Part of a small language model's weights.
Size: 8 layers, width 256, 8 heads of 32, MLP 1024 tanh GELU, vocabulary 16384, 10.6M parameters.
Architecture: LayerNorm before each block, learned positions, biases, tied embeddings, attention and MLP in parallel.
Training: a variant of SOAP for these matrices, 167M tokens.
Each number is 50 + 15 x the weight over its row's rms, rounded and kept within 0 to 99. Layers, rows and columns count from 0. The size before them is the row's rms in percent of the matrix's.

# layer 5 MLP up, 1024x256, rms 0.0704, rows 198-252, columns 128-191
102:51 32 45 76 48 38 55 60 61 58 59 61 40 57 47 30 33 64 50 68 68 53 47 29 42 43 83 38 30 34 52 03 52 38 41 23 46 28 36 71 20 41 48 46 39 87 66 28 51 65 55 77 35 44 50 43 31 69 37 23 49 47 37 56
091:44 57 53 71 39 42 44 55 24 50 65 39 34 32 87 43 71 44 55 24 45 47 57 39 48 53 62 47 70 25 56 40 50 44 50 42 43 54 51 64 67 53 39 68 41 52 40 77 60 31 37 74 72 38 42 57 41 52 34 44 73 52 41 42
103:36 46 83 45 58 49 88 45 45 40 68 44 37 39 48 69 55 46 34 34 69 43 54 38 39 41 66 72 50 49 65 44 48 25 34 28 48 34 50 45 51 38 70 60 23 57 61 67 59 71 45 35 15 75 34 71 38 40 41 35 92 77 58 91
102:39 36 81 34 45 99 22 59 47 50 51 66 44 53 50 44 54 52 68 55 23 40 59 34 58 46 48 43 55 83 46 50 68 19 72 63 28 67 47 69 33 45 27 45 58 29 84 42 32 44 31 46 85 46 38 58 55 21 32 42 39 39 53 48
101:42 55 48 69 67 51 25 35 57 73 61 38 49 48 59 41 59 31 67 33 72 73 62 40 55 41 57 41 59 30 35 41 55 61 60 38 68 78 76 63 56 29 30 70 38 57 44 80 52 49 66 70 42 52 62 45 45 41 48 42 59 46 27 31
095:54 65 25 31 56 49 36 90 64 55 63 62 39 31 53 57 44 54 40 35 44 58 45 43 66 51 51 73 59 39 45 50 53 26 46 49 50 52 57 27 51 62 58 50 44 53 60 63 77 60 46 34 31 67 46 79 46 43 47 49 52 33 71 59
109:53 82 62 61 46 45 68 72 34 59 40 46 16 57 38 37 56 45 62 26 64 46 46 28 62 50 62 09 86 60 54 51 57 59 33 61 81 35 60 44 57 56 44 82 51 56 63 22 45 47 41 60 42 42 46 50 71 29 58 72 54 46 41 53
106:49 43 47 47 51 57 86 40 46 36 56 36 30 57 66 43 46 65 49 43 54 58 58 64 36 65 65 45 46 41 57 52 58 40 44 27 63 40 76 30 38 35 42 67 57 62 17 38 50 34 57 41 51 49 36 48 54 40 67 52 37 65 30 36
099:37 41 69 42 57 34 45 56 53 54 57 49 45 61 66 73 44 46 67 51 00 48 16 63 37 55 37 59 44 53 48 42 68 45 41 53 61 56 68 46 42 32 60 57 37 65 65 47 59 43 39 47 52 68 50 31 64 46 77 55 49 45 64 51
085:28 46 68 55 52 61 23 46 51 53 46 52 20 27 55 55 51 41 76 71 72 58 54 50 47 65 44 34 60 55 68 50 48 43 22 63 30 20 25 51 37 48 35 71 78 53 41 63 65 51 50 62 63 40 51 79 63 37 42 52 57 21 30 49
103:29 33 33 04 74 54 43 51 33 20 44 50 49 63 48 62 32 33 52 58 63 56 46 49 91 65 42 64 28 58 59 58 47 59 45 59 63 56 41 71 46 44 61 79 29 37 62 50 44 47 61 56 50 51 66 26 59 50 41 64 74 26 21 57
086:73 64 60 40 31 64 69 17 57 40 56 54 57 37 58 34 65 50 62 24 57 45 31 34 43 41 40 54 17 72 41 53 49 33 43 46 70 47 63 24 64 35 33 50 64 50 47 36 71 51 48 57 56 57 31 69 86 40 58 35 44 21 14 39
107:79 36 52 35 51 51 31 61 51 37 40 14 51 37 66 66 31 27 59 60 21 45 56 36 58 57 54 58 54 60 67 52 59 46 30 58 49 65 56 53 42 29 40 76 60 22 23 15 32 48 57 43 55 73 45 46 47 52 31 66 90 50 62 59
096:36 42 21 51 44 29 67 38 35 48 33 61 76 42 36 58 43 41 32 37 72 47 41 66 68 59 75 51 01 62 61 50 34 39 73 51 30 36 52 44 40 27 38 36 26 51 58 36 19 78 39 36 59 79 82 62 60 67 45 50 58 38 50 47
100:64 60 49 45 40 51 49 32 81 48 41 54 38 62 55 54 57 19 58 60 63 55 27 40 47 23 21 41 44 79 64 44 46 50 48 38 67 45 44 72 37 55 34 58 40 17 41 29 54 41 41 57 52 68 59 39 58 93 65 34 69 31 66 67
116:49 57 65 32 40 50 81 71 59 62 74 39 45 56 66 38 36 26 25 55 48 47 34 51 41 52 60 68 65 50 53 62 47 54 34 43 29 50 45 31 84 51 54 90 63 59 33 20 62 68 53 56 45 60 50 60 90 71 78 25 44 52 38 66
121:55 52 60 44 34 62 34 57 57 65 44 52 09 43 34 51 35 26 53 29 52 42 56 51 41 66 78 80 42 63 69 50 40 33 56 39 37 54 70 51 56 46 52 54 44 15 67 61 49 49 52 57 46 42 56 53 75 63 45 32 70 53 61 44
099:48 47 40 50 33 50 34 38 58 56 51 74 49 57 62 31 32 32 54 29 51 30 53 28 65 61 31 77 53 49 68 35 42 36 96 55 12 71 32 47 65 63 24 60 49 47 54 54 34 29 79 47 71 41 33 61 41 59 70 54 29 52 69 58
100:50 54 26 41 62 28 63 55 55 58 66 43 76 50 59 43 59 25 47 44 45 37 41 41 64 32 46 49 55 55 76 38 83 55 45 56 52 52 52 70 60 59 42 20 00 58 58 70 71 33 35 60 30 46 49 39 54 23 59 53 55 37 77 60
096:49 35 51 42 42 43 54 00 50 50 88 45 39 67 49 67 19 76 83 50 56 52 64 54 59 75 60 45 53 54 49 63 73 17 53 55 55 75 65 59 40 59 53 50 57 62 46 44 52 38 40 48 50 60 30 08 63 29 77 50 43 56 61 39
091:22 32 68 66 66 59 37 35 52 15 61 65 74 70 32 36 43 57 56 35 22 41 84 42 54 33 80 50 49 61 44 58 40 51 49 29 53 70 56 72 72 59 29 42 49 47 83 60 39 54 60 42 71 43 64 39 71 31 30 65 42 26 40 51
099:46 57 49 53 64 33 55 38 70 65 50 52 49 36 44 53 66 48 53 67 58 43 54 55 64 66 52 51 46 47 86 62 40 55 36 45 55 67 54 68 61 39 30 57 25 85 39 56 50 57 57 78 37 30 57 61 55 43 60 43 36 38 61 48
094:87 59 26 64 50 62 43 40 41 68 76 61 47 50 54 63 58 68 53 54 49 66 64 47 40 50 51 59 38 45 47 63 38 30 41 56 27 60 32 62 59 28 46 50 66 44 71 21 54 79 50 62 54 51 49 38 35 52 86 40 49 67 35 50
094:44 59 41 34 50 24 78 54 34 48 78 46 40 58 51 53 56 48 45 49 36 81 57 48 74 58 40 66 46 29 44 53 45 53 58 70 47 46 42 12 42 25 50 60 40 70 58 63 58 62 54 38 31 53 39 29 40 52 35 50 44 66 39 28
087:34 45 41 54 39 10 78 43 23 17 59 37 61 64 55 73 47 58 45 45 47 34 51 62 51 63 72 53 71 68 17 52 65 55 61 60 27 42 50 48 67 40 53 72 60 73 50 19 27 46 54 62 24 43 29 42 42 42 43 69 55 35 22 40
106:26 48 38 22 37 34 71 49 63 76 57 38 63 58 52 41 50 41 49 60 52 33 41 52 53 70 73 77 50 55 24 67 42 48 33 13 66 55 47 27 26 27 54 55 27 61 67 91 00 37 84 42 74 35 39 61 52 44 65 58 66 44 65 60
107:58 69 30 55 44 68 32 56 60 69 43 46 47 54 52 39 68 58 68 21 39 51 62 42 54 57 24 24 58 54 22 46 44 43 64 63 52 43 30 67 64 67 26 48 52 37 38 65 33 46 50 38 28 37 39 42 46 40 62 43 61 38 23 44
107:63 57 52 43 22 44 21 34 60 32 53 71 54 50 59 17 25 63 50 74 66 24 36 24 30 69 65 30 60 63 66 56 40 26 55 46 61 52 60 55 43 83 47 46 20 44 41 49 64 30 38 48 59 35 37 13 54 39 43 42 52 65 63 50
094:37 58 58 58 43 77 72 62 26 28 46 46 58 55 58 57 62 60 30 54 72 60 62 60 61 82 40 55 61 36 68 76 47 76 42 46 36 49 58 56 51 54 50 99 34 79 25 78 57 67 41 65 53 47 63 21 80 38 28 42 40 41 79 54
089:83 48 29 39 34 74 40 50 37 46 57 63 39 35 59 40 58 57 39 66 24 50 56 60 50 37 34 22 67 45 63 47 42 23 55 69 55 43 27 55 45 54 49 56 49 43 34 59 53 70 41 36 67 45 50 45 47 56 52 51 54 68 14 48
095:62 30 54 36 47 44 62 42 21 52 39 54 79 55 53 34 34 40 67 51 58 95 31 34 75 51 38 31 71 65 83 63 59 45 47 31 49 67 45 68 62 53 26 51 60 51 49 34 56 62 21 26 31 52 56 67 15 75 49 57 54 73 45 53
096:34 36 42 57 58 68 60 55 41 89 49 38 37 39 44 71 49 49 01 34 32 72 39 31 53 72 64 57 60 45 56 60 70 56 37 47 62 52 71 58 49 81 60 55 55 56 26 43 44 30 74 42 41 34 52 67 37 32 61 57 40 59 52 20
091:64 63 59 27 34 30 48 41 44 40 51 53 47 47 73 55 57 53 58 51 27 69 43 68 41 66 59 55 27 51 33 69 66 44 46 43 72 49 63 36 53 68 31 37 63 77 51 68 47 56 54 63 18 45 28 44 34 34 32 50 54 38 48 81
096:41 66 38 58 41 59 63 45 59 49 56 61 48 30 70 82 49 58 57 53 47 20 52 73 67 59 68 54 49 58 50 40 66 52 66 35 50 40 39 34 62 44 35 38 68 66 50 37 51 47 45 47 61 63 47 64 40 16 32 62 67 70 35 36
109:56 40 41 30 55 38 35 54 58 51 47 51 52 51 52 78 51 78 54 44 48 49 59 46 26 63 51 41 62 52 34 48 78 51 63 69 24 57 79 78 58 51 65 46 46 45 58 79 52 35 57 55 65 49 36 62 83 64 32 43 43 46 35 51
096:54 26 57 34 70 30 70 37 47 33 43 61 30 51 62 40 48 51 39 46 44 24 45 67 60 34 36 52 57 67 78 28 91 73 34 52 34 44 63 52 37 45 73 67 58 49 39 64 59 63 74 67 72 62 45 73 63 50 35 60 92 53 62 77
103:48 44 34 46 50 61 37 46 41 49 43 84 35 44 57 54 48 47 73 57 58 24 45 45 48 72 57 50 22 33 70 29 44 59 35 54 43 77 23 51 21 33 59 54 59 51 41 63 26 37 67 62 66 25 57 43 64 41 64 69 61 61 59 47
091:86 92 31 28 64 59 51 59 59 60 50 88 48 57 46 79 55 64 40 46 42 44 58 63 19 49 65 57 83 65 70 48 53 67 10 36 28 17 55 43 36 57 41 46 52 49 49 70 36 53 36 35 56 19 53 53 36 35 43 34 56 84 27 67
100:56 68 68 49 40 31 62 72 58 44 54 30 65 58 74 62 54 31 28 44 56 22 30 68 89 78 38 66 45 52 44 68 74 50 50 65 60 58 45 33 76 33 68 46 49 54 72 74 64 57 50 53 33 40 42 48 47 44 29 48 49 22 62 51
090:70 50 73 66 42 60 37 63 60 38 71 75 40 39 68 54 55 65 54 37 67 22 51 56 40 69 38 75 62 73 78 29 33 72 37 29 54 56 55 67 65 37 35 50 32 55 62 63 31 52 55 30 44 35 36 56 41 48 58 32 19 16 39 63
104:46 73 68 90 54 55 71 79 52 38 55 52 51 42 64 38 53 47 39 44 44 30 81 37 62 70 75 34 43 40 49 45 44 44 60 57 31 58 44 36 62 63 54 32 71 48 67 49 60 37 31 41 51 70 36 65 55 39 51 59 50 61 35 57
098:45 13 42 51 63 28 15 66 59 45 48 51 58 46 59 53 53 67 72 42 53 69 47 59 31 37 28 43 43 56 49 21 33 67 37 30 39 42 67 63 35 49 57 83 47 60 59 37 44 20 35 42 58 33 61 47 65 40 34 38 34 34 40 58
113:72 54 31 67 38 52 18 70 49 47 67 64 48 63 42 57 51 69 50 36 50 67 00 46 40 31 30 72 38 43 43 61 18 39 38 51 52 58 85 82 42 64 29 38 22 43 52 22 52 75 40 31 84 29 41 33 32 63 66 88 58 39 70 42
101:52 40 47 57 48 61 41 45 71 31 49 29 53 37 71 71 54 60 56 49 63 61 37 39 38 55 78 45 63 49 82 77 45 59 46 75 70 35 38 43 62 52 59 31 21 24 55 59 22 47 83 35 40 05 78 46 41 34 41 42 07 34 31 50
099:70 75 41 57 52 28 56 68 40 83 56 30 43 58 31 54 54 47 25 25 55 29 39 63 52 99 43 57 51 69 55 34 66 74 24 49 36 64 50 22 69 21 44 66 50 33 37 56 50 41 87 47 28 54 73 67 65 66 37 69 35 32 43 62
096:33 32 54 35 64 43 56 55 46 46 62 32 55 65 09 21 57 51 61 44 24 31 61 66 45 64 62 74 45 56 39 47 50 37 76 59 57 43 45 57 19 54 39 59 57 54 39 60 44 78 62 54 37 42 91 73 23 39 54 29 45 30 36 52
083:49 52 51 57 80 58 63 60 51 58 34 50 31 39 28 53 46 70 68 20 65 60 28 56 61 47 66 68 46 52 48 53 62 47 63 40 54 59 38 32 31 59 43 72 47 60 49 45 55 43 52 47 70 71 44 66 60 58 46 68 53 23 47 51
095:55 18 48 54 50 47 39 60 40 42 53 72 72 52 17 52 64 43 50 28 34 63 37 55 39 27 71 32 42 09 64 69 39 53 50 57 49 38 64 47 44 62 49 59 68 73 57 41 50 40 58 25 52 49 58 48 58 44 53 81 39 47 38 54
110:40 33 54 33 30 47 42 56 58 52 40 62 69 59 62 52 53 55 71 43 33 47 17 43 53 43 32 54 47 60 44 25 43 71 25 59 52 50 75 28 18 57 51 64 40 67 48 57 69 55 44 31 51 56 33 23 62 74 38 47 43 21 66 54
091:27 38 22 41 46 46 66 71 60 51 76 50 18 30 43 55 60 41 75 62 48 52 50 22 80 49 59 65 58 23 46 67 34 50 68 46 64 41 52 52 30 60 51 84 29 51 25 49 72 60 49 40 61 49 49 70 38 47 50 48 68 55 79 59
099:37 25 52 42 60 09 41 86 52 67 61 32 37 36 48 33 40 47 57 32 63 48 38 72 73 32 42 41 58 60 66 33 31 66 47 62 31 62 67 61 35 51 50 52 48 49 39 64 39 27 52 55 38 52 25 46 64 40 31 39 66 34 58 39
101:54 56 46 36 34 64 46 88 55 50 32 46 40 48 77 55 75 49 47 59 52 59 38 24 52 57 64 53 54 44 42 42 43 60 50 30 30 44 61 46 68 60 38 54 72 31 20 59 48 56 58 49 49 57 32 43 77 54 69 20 27 52 55 52
090:31 58 35 54 70 58 54 45 25 47 60 42 29 43 66 59 42 39 90 54 59 64 56 67 41 29 66 35 50 29 42 46 18 98 37 51 36 46 42 29 15 85 50 47 70 19 66 34 56 43 69 57 28 52 42 50 34 38 71 35 32 41 50 67
104:40 54 61 43 71 36 34 54 64 42 41 56 51 53 50 55 52 20 81 49 56 46 33 41 46 35 21 53 36 49 57 29 46 35 61 44 60 61 36 65 68 57 28 66 34 47 44 51 43 35 42 73 58 58 36 59 44 29 28 79 49 47 45 62
099:46 67 70 41 46 61 51 40 22 58 65 34 36 38 61 59 59 72 74 46 50 43 47 44 47 60 42 52 60 42 36 41 53 77 76 54 41 67 61 40 62 67 35 59 83 35 46 45 27 47 30 50 36 26 68 36 81 68 52 56 47 68 48 35
# layer 5 MLP down (transposed), 1024x256, rms 0.0723, rows 198-251, columns 128-191
092:41 60 70 51 42 66 21 57 50 55 56 56 48 49 43 45 32 32 80 26 61 80 51 55 58 38 53 42 45 85 55 68 20 45 54 57 57 53 59 24 50 41 64 56 34 30 37 42 67 41 45 40 53 52 96 37 75 48 73 48 57 58 58 28
095:69 61 48 38 60 42 70 44 60 36 63 26 21 56 33 47 27 27 38 25 59 36 21 67 38 27 40 58 78 46 75 61 50 34 54 55 61 67 59 54 59 45 60 46 61 07 69 60 13 64 36 34 63 37 57 75 33 68 36 72 16 58 46 70
098:41 61 41 49 49 42 73 65 43 53 45 54 55 34 27 41 44 57 62 37 21 47 29 39 54 13 65 44 48 46 50 65 63 56 60 55 73 53 66 11 38 59 36 34 78 53 60 41 71 44 30 36 26 37 54 31 30 52 48 30 43 63 46 69
107:34 64 50 80 76 65 64 18 59 63 64 36 75 50 68 65 45 66 38 59 22 48 38 43 45 37 45 50 43 85 26 48 52 59 49 44 58 48 55 53 62 64 94 31 35 38 38 30 63 37 78 45 55 60 34 56 42 62 55 65 66 58 33 46
096:72 62 68 58 28 54 44 53 77 40 64 78 58 20 42 52 41 61 38 40 51 35 50 72 27 55 34 96 34 68 58 65 40 52 60 28 48 10 58 35 60 45 43 36 52 52 61 44 36 45 53 49 12 70 44 76 62 48 46 49 44 83 62 45
092:50 66 52 44 49 57 70 66 47 57 48 40 64 51 50 45 42 32 78 69 50 38 59 47 36 40 49 46 27 19 59 64 46 52 58 41 47 70 51 43 28 41 74 47 08 54 35 88 55 69 68 81 51 50 35 38 60 33 58 40 62 43 68 19
118:64 51 51 53 50 83 36 70 23 89 66 49 38 46 30 56 41 24 40 43 38 33 45 56 36 67 70 71 59 56 37 50 42 53 29 57 42 23 58 54 51 84 55 34 46 68 72 41 47 21 65 69 39 42 13 58 25 39 35 67 49 46 53 50
104:43 42 50 65 69 25 65 45 83 33 63 21 68 49 46 66 60 51 50 26 62 31 21 35 25 41 52 17 70 30 45 51 64 72 74 54 51 47 89 47 55 25 55 67 58 61 52 66 58 48 82 73 59 60 54 70 77 70 58 35 62 57 34 49
096:75 59 52 45 35 49 45 40 68 81 28 71 63 63 48 26 46 51 82 61 53 40 37 57 70 24 84 79 68 18 60 62 56 55 47 20 40 67 49 40 40 39 70 60 55 47 42 50 43 45 52 29 64 53 54 77 53 49 59 64 66 56 41 11
095:56 47 50 37 60 53 60 40 45 60 61 27 56 55 47 35 72 68 54 56 27 53 33 62 40 39 30 42 58 63 49 59 66 68 21 47 30 57 66 70 66 49 54 48 50 74 42 55 56 42 52 95 53 56 49 28 43 67 43 54 56 68 79 41
094:35 43 34 57 56 36 53 68 65 51 58 43 51 44 62 55 45 54 55 68 20 37 56 53 90 86 72 67 56 37 35 55 64 59 39 50 46 45 59 29 62 59 39 61 73 47 50 32 58 51 34 45 49 53 43 49 91 42 60 63 45 63 35 40
091:54 39 60 58 80 52 40 66 52 40 48 78 62 73 35 54 36 33 19 68 29 62 68 66 40 58 53 70 86 59 44 55 58 43 40 54 58 26 43 62 39 57 57 37 39 54 33 39 02 56 62 61 60 31 64 48 53 70 48 62 62 77 48 54
104:33 60 59 39 63 57 60 62 32 43 55 44 57 26 53 46 65 52 38 57 37 38 72 57 58 65 48 32 05 44 21 44 55 68 80 26 65 27 54 28 55 52 50 36 49 53 41 59 67 27 28 56 49 38 65 36 36 67 55 71 24 52 49 31
106:53 35 51 58 59 52 63 61 49 54 31 39 70 08 51 68 45 33 37 57 66 37 47 51 38 44 44 35 41 50 42 48 62 43 63 46 60 27 18 59 32 38 49 58 40 66 68 42 78 37 56 52 46 35 45 39 67 62 62 34 53 36 47 46
090:29 00 62 50 40 53 45 59 24 74 65 46 81 60 55 54 62 51 42 59 52 43 56 66 67 54 58 32 42 59 57 43 68 54 35 55 38 32 68 49 56 62 72 84 72 95 52 33 47 56 46 47 49 61 53 53 42 40 46 70 55 42 61 54
112:51 57 66 67 58 37 59 52 51 56 34 61 73 17 47 41 46 56 64 70 37 18 64 26 68 62 60 42 37 59 62 50 40 60 54 53 62 21 58 46 55 54 40 69 44 48 54 71 31 50 58 46 59 49 70 10 56 42 47 66 65 56 48 50
111:53 48 25 55 35 59 55 44 15 49 18 34 56 60 41 70 23 66 53 54 64 43 45 57 50 53 55 47 45 64 45 68 68 49 50 20 70 35 39 37 29 70 35 48 60 73 75 69 78 20 37 47 36 61 64 52 49 49 44 43 53 75 60 28
099:46 62 45 27 47 67 49 60 46 46 61 52 60 69 59 29 62 49 43 51 58 43 51 31 37 51 49 26 33 49 68 33 59 32 58 48 68 46 39 76 64 48 45 69 39 54 35 34 34 37 44 56 31 27 42 77 45 59 74 34 42 47 54 60
092:26 53 62 53 53 36 41 65 59 59 03 67 61 72 69 59 64 49 70 43 52 59 66 38 54 67 37 26 24 60 48 43 52 29 46 45 65 78 32 32 72 58 47 76 65 49 51 45 32 38 45 38 32 23 65 40 42 67 38 36 60 23 44 60
096:59 62 69 63 53 50 56 54 76 39 55 87 69 59 49 30 62 58 47 64 42 62 68 59 60 46 43 55 41 47 58 41 71 64 67 61 38 42 88 43 46 81 49 57 66 47 92 48 33 35 72 79 37 25 76 49 36 81 17 50 68 62 56 34
095:48 50 26 52 63 37 53 63 43 54 47 33 28 18 52 61 63 53 50 58 35 63 67 40 44 47 55 36 46 41 59 67 16 51 49 55 51 63 60 51 65 30 56 37 71 39 55 35 51 47 31 45 17 50 48 48 56 71 65 40 67 71 58 37
100:53 47 58 54 54 56 51 40 45 35 44 46 43 31 55 60 31 40 22 43 43 34 44 58 58 42 34 39 49 71 25 61 39 64 56 53 50 31 29 49 33 59 72 39 46 37 40 74 64 37 42 24 60 54 35 45 54 54 43 54 62 42 34 53
101:42 52 27 77 50 60 53 70 61 59 49 41 78 37 42 58 37 66 38 40 47 78 48 60 52 55 17 43 32 41 49 58 50 57 44 51 67 40 18 47 54 35 59 50 36 73 44 67 18 48 46 69 37 42 79 64 50 70 38 40 50 44 36 43
094:74 26 65 58 42 38 37 45 51 70 50 49 26 64 69 59 31 26 31 51 44 59 86 50 15 62 51 48 51 62 26 57 40 42 44 35 54 49 48 39 54 68 44 44 75 47 65 52 35 61 23 24 63 25 57 51 74 79 86 76 51 66 59 46
092:29 27 52 83 39 41 48 49 49 30 60 47 51 53 45 40 54 28 41 38 46 38 69 41 46 32 42 47 50 20 47 35 67 37 62 57 59 35 16 76 72 41 71 69 84 47 48 51 41 56 68 64 35 44 35 31 63 35 63 57 67 42 56 59
111:40 73 49 53 20 46 55 72 34 64 57 41 40 39 73 61 48 34 55 76 45 48 49 63 73 53 38 44 47 86 52 40 34 34 44 43 49 41 62 59 71 72 84 32 74 37 27 67 55 35 34 55 57 31 32 54 33 51 34 41 51 63 81 65
105:36 48 46 22 32 49 66 61 48 52 54 35 51 30 38 62 65 33 83 23 46 17 43 34 58 69 52 35 57 56 36 26 55 36 68 49 66 63 48 48 58 61 43 43 37 49 55 91 37 43 54 40 25 44 48 23 55 29 48 54 42 78 72 42
116:37 65 89 72 07 24 51 63 67 50 56 32 28 72 51 28 51 72 56 55 30 51 72 64 63 40 52 46 65 60 41 53 48 37 50 19 62 40 48 70 63 48 61 40 42 50 65 43 39 32 43 76 56 68 40 45 65 12 48 33 35 55 47 54
100:21 22 53 43 55 39 90 33 60 48 36 54 71 27 25 43 33 58 48 64 55 46 30 59 45 55 55 38 64 45 47 25 36 76 52 25 57 23 46 35 46 42 79 45 43 69 53 30 46 58 78 28 38 52 37 53 33 47 28 50 67 37 55 33
089:45 19 76 56 47 51 58 65 49 61 56 89 39 40 26 42 31 23 26 50 44 60 69 49 53 40 42 54 47 73 51 51 68 80 37 37 66 59 40 44 74 20 60 45 66 52 36 59 57 36 40 67 57 52 58 43 15 45 65 45 40 43 61 40
093:58 31 52 45 58 78 34 48 51 50 65 48 57 52 22 48 38 24 30 52 30 35 32 49 33 36 35 60 45 55 50 50 63 74 48 73 60 20 33 31 47 57 33 45 44 68 72 46 59 34 78 29 95 55 62 48 63 26 54 74 31 35 62 13
090:16 32 47 70 76 60 62 20 38 43 64 62 67 47 62 56 43 36 77 53 69 21 47 21 43 74 25 52 56 78 25 56 50 47 51 47 61 39 42 52 54 11 53 56 75 53 47 60 37 68 58 22 48 57 63 75 52 34 34 40 48 53 20 58
089:56 60 54 69 66 53 50 49 44 45 80 36 79 50 57 68 40 20 20 23 58 34 61 72 43 57 56 74 53 75 35 36 52 44 61 47 49 66 34 57 59 51 75 50 59 29 55 35 57 66 43 44 58 56 44 31 63 39 36 52 42 55 65 50
095:21 24 24 30 41 28 69 41 69 19 37 37 54 49 39 35 53 50 35 50 54 30 44 51 62 21 43 75 32 55 57 52 67 27 53 51 29 63 15 58 45 57 45 57 52 50 53 47 44 65 51 33 39 36 63 23 36 62 38 44 61 36 64 46
107:49 35 52 23 46 84 31 30 46 40 58 56 42 50 53 70 21 21 49 54 63 47 48 44 57 46 51 62 51 71 74 57 52 71 60 83 48 53 86 40 82 48 40 70 47 38 63 64 69 41 64 82 39 52 34 70 62 43 62 43 43 26 54 41
099:72 42 37 82 55 49 29 46 44 59 58 43 44 31 55 64 39 49 54 38 61 47 44 57 60 45 49 47 61 38 72 25 62 41 27 58 44 64 56 44 39 40 74 52 52 26 65 45 48 56 36 44 65 61 61 47 40 28 95 46 67 39 56 42
104:37 68 56 54 53 53 16 53 30 14 62 52 31 22 64 64 53 62 42 50 59 80 35 52 52 45 83 61 69 42 52 26 49 35 41 52 71 63 44 61 18 43 34 18 45 44 47 51 40 58 54 38 79 49 60 50 47 28 30 46 73 46 46 53
099:36 64 34 65 58 58 31 54 46 30 38 22 41 44 33 56 49 54 41 83 56 45 39 50 76 39 23 60 51 28 41 73 28 70 72 33 29 71 21 49 56 34 40 40 60 50 54 41 54 27 51 58 51 14 42 58 70 58 66 51 63 70 50 34
095:29 49 36 58 36 08 68 16 28 42 54 27 45 53 53 61 49 44 61 60 44 65 39 37 34 43 53 57 73 67 69 48 54 49 49 64 42 49 40 52 29 43 70 52 43 59 50 48 78 58 52 39 52 50 55 63 69 52 60 60 40 44 39 59
085:36 52 54 68 56 62 52 44 38 63 65 65 84 85 52 60 36 37 43 50 53 60 47 56 63 50 55 52 57 52 54 43 75 52 65 63 35 67 46 60 43 57 48 43 67 32 32 48 49 44 23 39 70 58 42 29 75 39 57 66 49 55 58 59
095:50 46 40 41 63 46 59 39 75 66 49 64 51 61 76 50 38 59 44 39 70 54 64 54 45 61 49 59 61 67 57 26 50 34 26 52 45 31 34 51 70 75 65 37 45 33 55 35 55 62 50 74 60 73 76 69 58 77 59 44 41 49 32 51
097:51 40 44 84 35 47 16 71 31 50 60 33 51 36 59 78 76 46 67 62 58 74 59 59 42 14 33 56 34 63 36 46 51 47 69 43 59 60 28 45 49 51 81 42 39 50 47 57 62 60 40 42 59 71 61 59 53 69 68 53 28 27 55 43
117:59 64 63 36 43 56 40 28 59 61 75 63 38 39 61 72 55 63 43 48 51 62 51 40 32 32 21 44 52 49 48 46 36 48 46 25 45 28 54 44 61 57 48 31 49 27 47 47 58 40 34 60 45 45 64 40 54 52 55 60 38 41 28 15
103:51 36 59 44 56 60 42 47 64 35 53 52 56 78 71 57 48 49 53 48 44 51 57 49 43 48 49 57 62 35 37 43 62 64 65 29 69 58 57 56 63 50 26 59 41 43 57 28 75 78 49 54 47 46 47 28 68 50 83 44 69 64 57 44
088:40 81 62 51 57 40 24 54 58 33 45 35 51 59 35 47 67 04 58 68 27 57 77 14 42 56 71 59 62 48 49 48 33 60 40 64 11 37 33 54 60 62 62 65 28 74 64 76 45 68 51 46 28 49 48 35 30 66 55 18 46 68 20 48
097:39 75 56 52 84 66 49 91 32 31 35 44 40 27 53 26 58 48 78 65 36 49 53 85 69 39 43 52 73 42 30 40 44 70 42 78 37 55 59 32 83 59 65 42 66 47 34 52 44 20 33 58 62 09 63 43 74 32 46 66 67 67 50 62
087:44 70 37 49 81 18 62 56 76 34 60 50 58 36 55 30 49 59 44 35 48 60 54 50 53 39 26 52 48 15 43 48 39 59 82 37 27 59 08 57 60 39 47 30 44 22 37 33 62 45 43 45 64 21 51 52 65 36 43 38 68 38 42 56
100:49 29 30 39 45 46 63 69 30 21 47 51 87 66 57 42 59 64 37 28 57 74 39 45 36 57 60 35 45 73 42 74 56 47 63 37 57 29 62 60 30 63 37 45 55 56 28 68 58 13 52 43 26 55 48 11 70 84 55 47 56 74 65 85
102:29 50 37 40 41 38 67 65 72 50 59 54 43 43 59 58 38 78 59 58 64 56 11 47 55 43 46 57 67 50 42 29 45 41 33 69 56 35 74 36 70 50 72 65 52 53 43 47 68 43 54 38 42 99 35 35 72 66 46 40 15 52 59 40
095:57 41 69 55 51 59 44 61 48 61 29 50 58 52 67 43 48 59 53 42 61 76 40 66 38 25 41 71 37 43 49 59 46 94 54 42 50 60 41 53 42 48 30 25 61 34 43 72 47 52 32 59 45 55 53 51 49 52 35 48 39 28 45 36
110:48 70 68 50 85 55 34 42 21 76 82 52 71 44 79 53 60 67 49 57 55 22 42 47 30 44 46 14 70 34 49 67 73 56 52 52 49 52 59 32 36 53 38 59 81 59 39 31 76 77 77 41 44 38 52 75 73 38 45 50 51 70 85 69
099:52 44 72 50 42 69 64 33 45 58 62 59 54 75 22 52 72 72 55 40 27 46 56 33 37 40 59 32 66 38 47 42 73 47 40 57 42 26 55 47 37 62 42 66 16 25 53 59 38 59 20 69 48 69 45 63 34 57 51 46 47 64 45 53
091:90 17 65 35 52 50 64 57 68 39 66 54 63 44 42 70 65 50 45 53 67 43 47 66 33 41 61 33 63 48 45 34 39 35 31 70 56 75 53 49 46 23 59 67 54 46 54 15 44 52 48 61 48 41 91 39 52 82 43 57 55 23 40 74
107:37 49 48 73 34 52 55 46 50 81 65 33 47 50 66 64 55 61 38 48 41 72 54 50 54 41 49 33 42 45 26 62 33 35 46 29 30 57 45 46 34 48 40 34 51 37 13 54 48 52 51 42 42 26 65 52 47 64 31 31 56 48 12 51